From a checkpoint of a small transformer trained on Wikipedia.
Size: 2 heads of 32, 0.724M parameters.
Architecture: LayerNorm before each block, rotary positions, embeddings untied during training, normalized queries and keys, local attention windows, gated attention, learned residual scales, capped logits.
Each number is 128 + 24 x the weight over its row's rms, rounded and kept within 0 to 255. Layers, rows and columns count from 0. The size above them is the row's rms in percent of the matrix's.

# layer 10 attention key, 64x64, rms 0.24, rows 51-63, columns 0-63
size [ 86 104  86  78  94 103  88 103 103  90  74  90  84]
[[159 114 116  75 167 107 147 132 204 159 119 159 121 112 139 150 104 136 119 108 156 103 139 128 125 137 132 155 105 145 132 120 124 103 161 100 127 139 113 109 121 142 133 168 119 168 120 124 163 125 168 106 110  94 137 120 110 130  89  84  91 131 117 144]
 [107 143 129 131 126  88 122 140  95  89 125 158 107 129 111 108 166  97 116 124 126 144  88 103 159 165 118 165 115 118 151 156 149 140 164 108 113 161 135 100 132 150  75 141 141 100 138 137 148 152 153 110 155 157 119 125 127  95  82 165 170 126 140 109]
 [107 106 144 112 100 131 123 141  85 145 131 104 105 157 161 125 116 106 103 159 148 133 164 110 136 151 166 136 104  76  91 126 124 151 100 138 109 174 136 100 134 124 130 152 127 116 143 106 128  51 138 142 150 111 120 117 152 136 141 147 162 128  85 154]
 [153 110 119 135 140 120 128 117 174 130 138 147 127  95  78 153 118 128 126 102 159 146 114 135 145 162 129  96  94 109 162  87 146 142 140 132 140 119  87 210 124 112 151 118 139 143 125 120 149 138 122 110 145 123 132 125 141 161 104 162  64 118 128 150]
 [122 120 124 132 100 117 140 149 120 122 128 123 126 154 127  96 137 144 179 126 169 174 103 138 126  88 131 159 125 156 103 147 116 117 106 161 121 120 151 136 116 184  72 111 109 142  92 165 153 152 146  97 124 161 160 134 134  83 118 159 128 114 134  97]
 [140 119  89 124 146 144  84 118 124 167 117 104 125 130 122 182 159 164 131 108 126 140 144 141 159  92 121 131 118  76 124 132 112 124 117 126 127 145 143 175 150 108 145 150 140 106 144 181 153  81 124 131  79 104 113 136 160 118  96 112 109 141 149 158]
 [103 120 150 114 108 167 146 127  85 137 127 146 129 161 119  96 110 117 122 156  83 119 136 155 154 132 107 111 135  95 124 130 151 108 144 122  98  62 103 103 139 149 183 102 100 157 122 120 134  84 120 118 165 135 128 129 103 132 139 134 110 135 188 138]
 [151  81  97 108 141 135 125 118 127 153 111 122 108 117 119 177 130 122 134 109 106 161 156 143 114 131 145 115 111  97 136 108  96 176 113 188 102 114 134 134 141  97 141 142 130 139 138 117 103 102 137 195 134  57 129 131 136 138 142 159 130 136 135 153]
 [148  50 124 110 144 147 151 121 129 114 112  91 104 139 125  82 113  71 158 120 171 123 149 152 122 145 137 162 109 122 151 147 119 136 166 158 108 115 154 107 146 123 123 125 125 133 157 131 119 103 163  94 149  73 112 157 107 123 122 132 141 123 147 124]
 [106 135 156 141 136 160 150 152 114 131 162 164 128 100 138 121 146 122 111 139 137 157 137 156 104 141 103 152 103 142 128 137 145 112 148 129 178 125 153 129 116 152 124 110 124 156  96 189 145 117 107 104 114 139 116 137 116 150 122 138 140 143  92  33]
 [144 129 156 124 114 136 118 115 136  87 141 201 117 136 119 156 100 162  83 117 147 127 130 129 154 136 111 124 135 136 156 103 154 137 162  97 115 105  76 155  95 118 118 176 171 119 111 140 109 135 130 164 171 151 128 115 108  97 111 142 107 143 123 122]
 [128 108 129 115  82 136 131 145  77  92 156 128 156 127  97 120  83 100 172 203 106 123 131 113 127 139 133 137 138 123 125 132 146 155 143 107 129 162 149 131 164 123 113  84  90 102 169 102 100 123 131 133 143  90 138 143 134 132 164 123 123 139 128 123]
 [113 125 133  71 128 148 151 130 111 154 115 104 137 109 117  70 153 110 111 127 121 116 113 126 124 162 119 150 116 102 138 173 149 106 128 117 147  99 189 115 116 160 154 126 133 114 124 125 136 110 111 123 100 149 145 125 137 163 148  81 193 154  98 144]]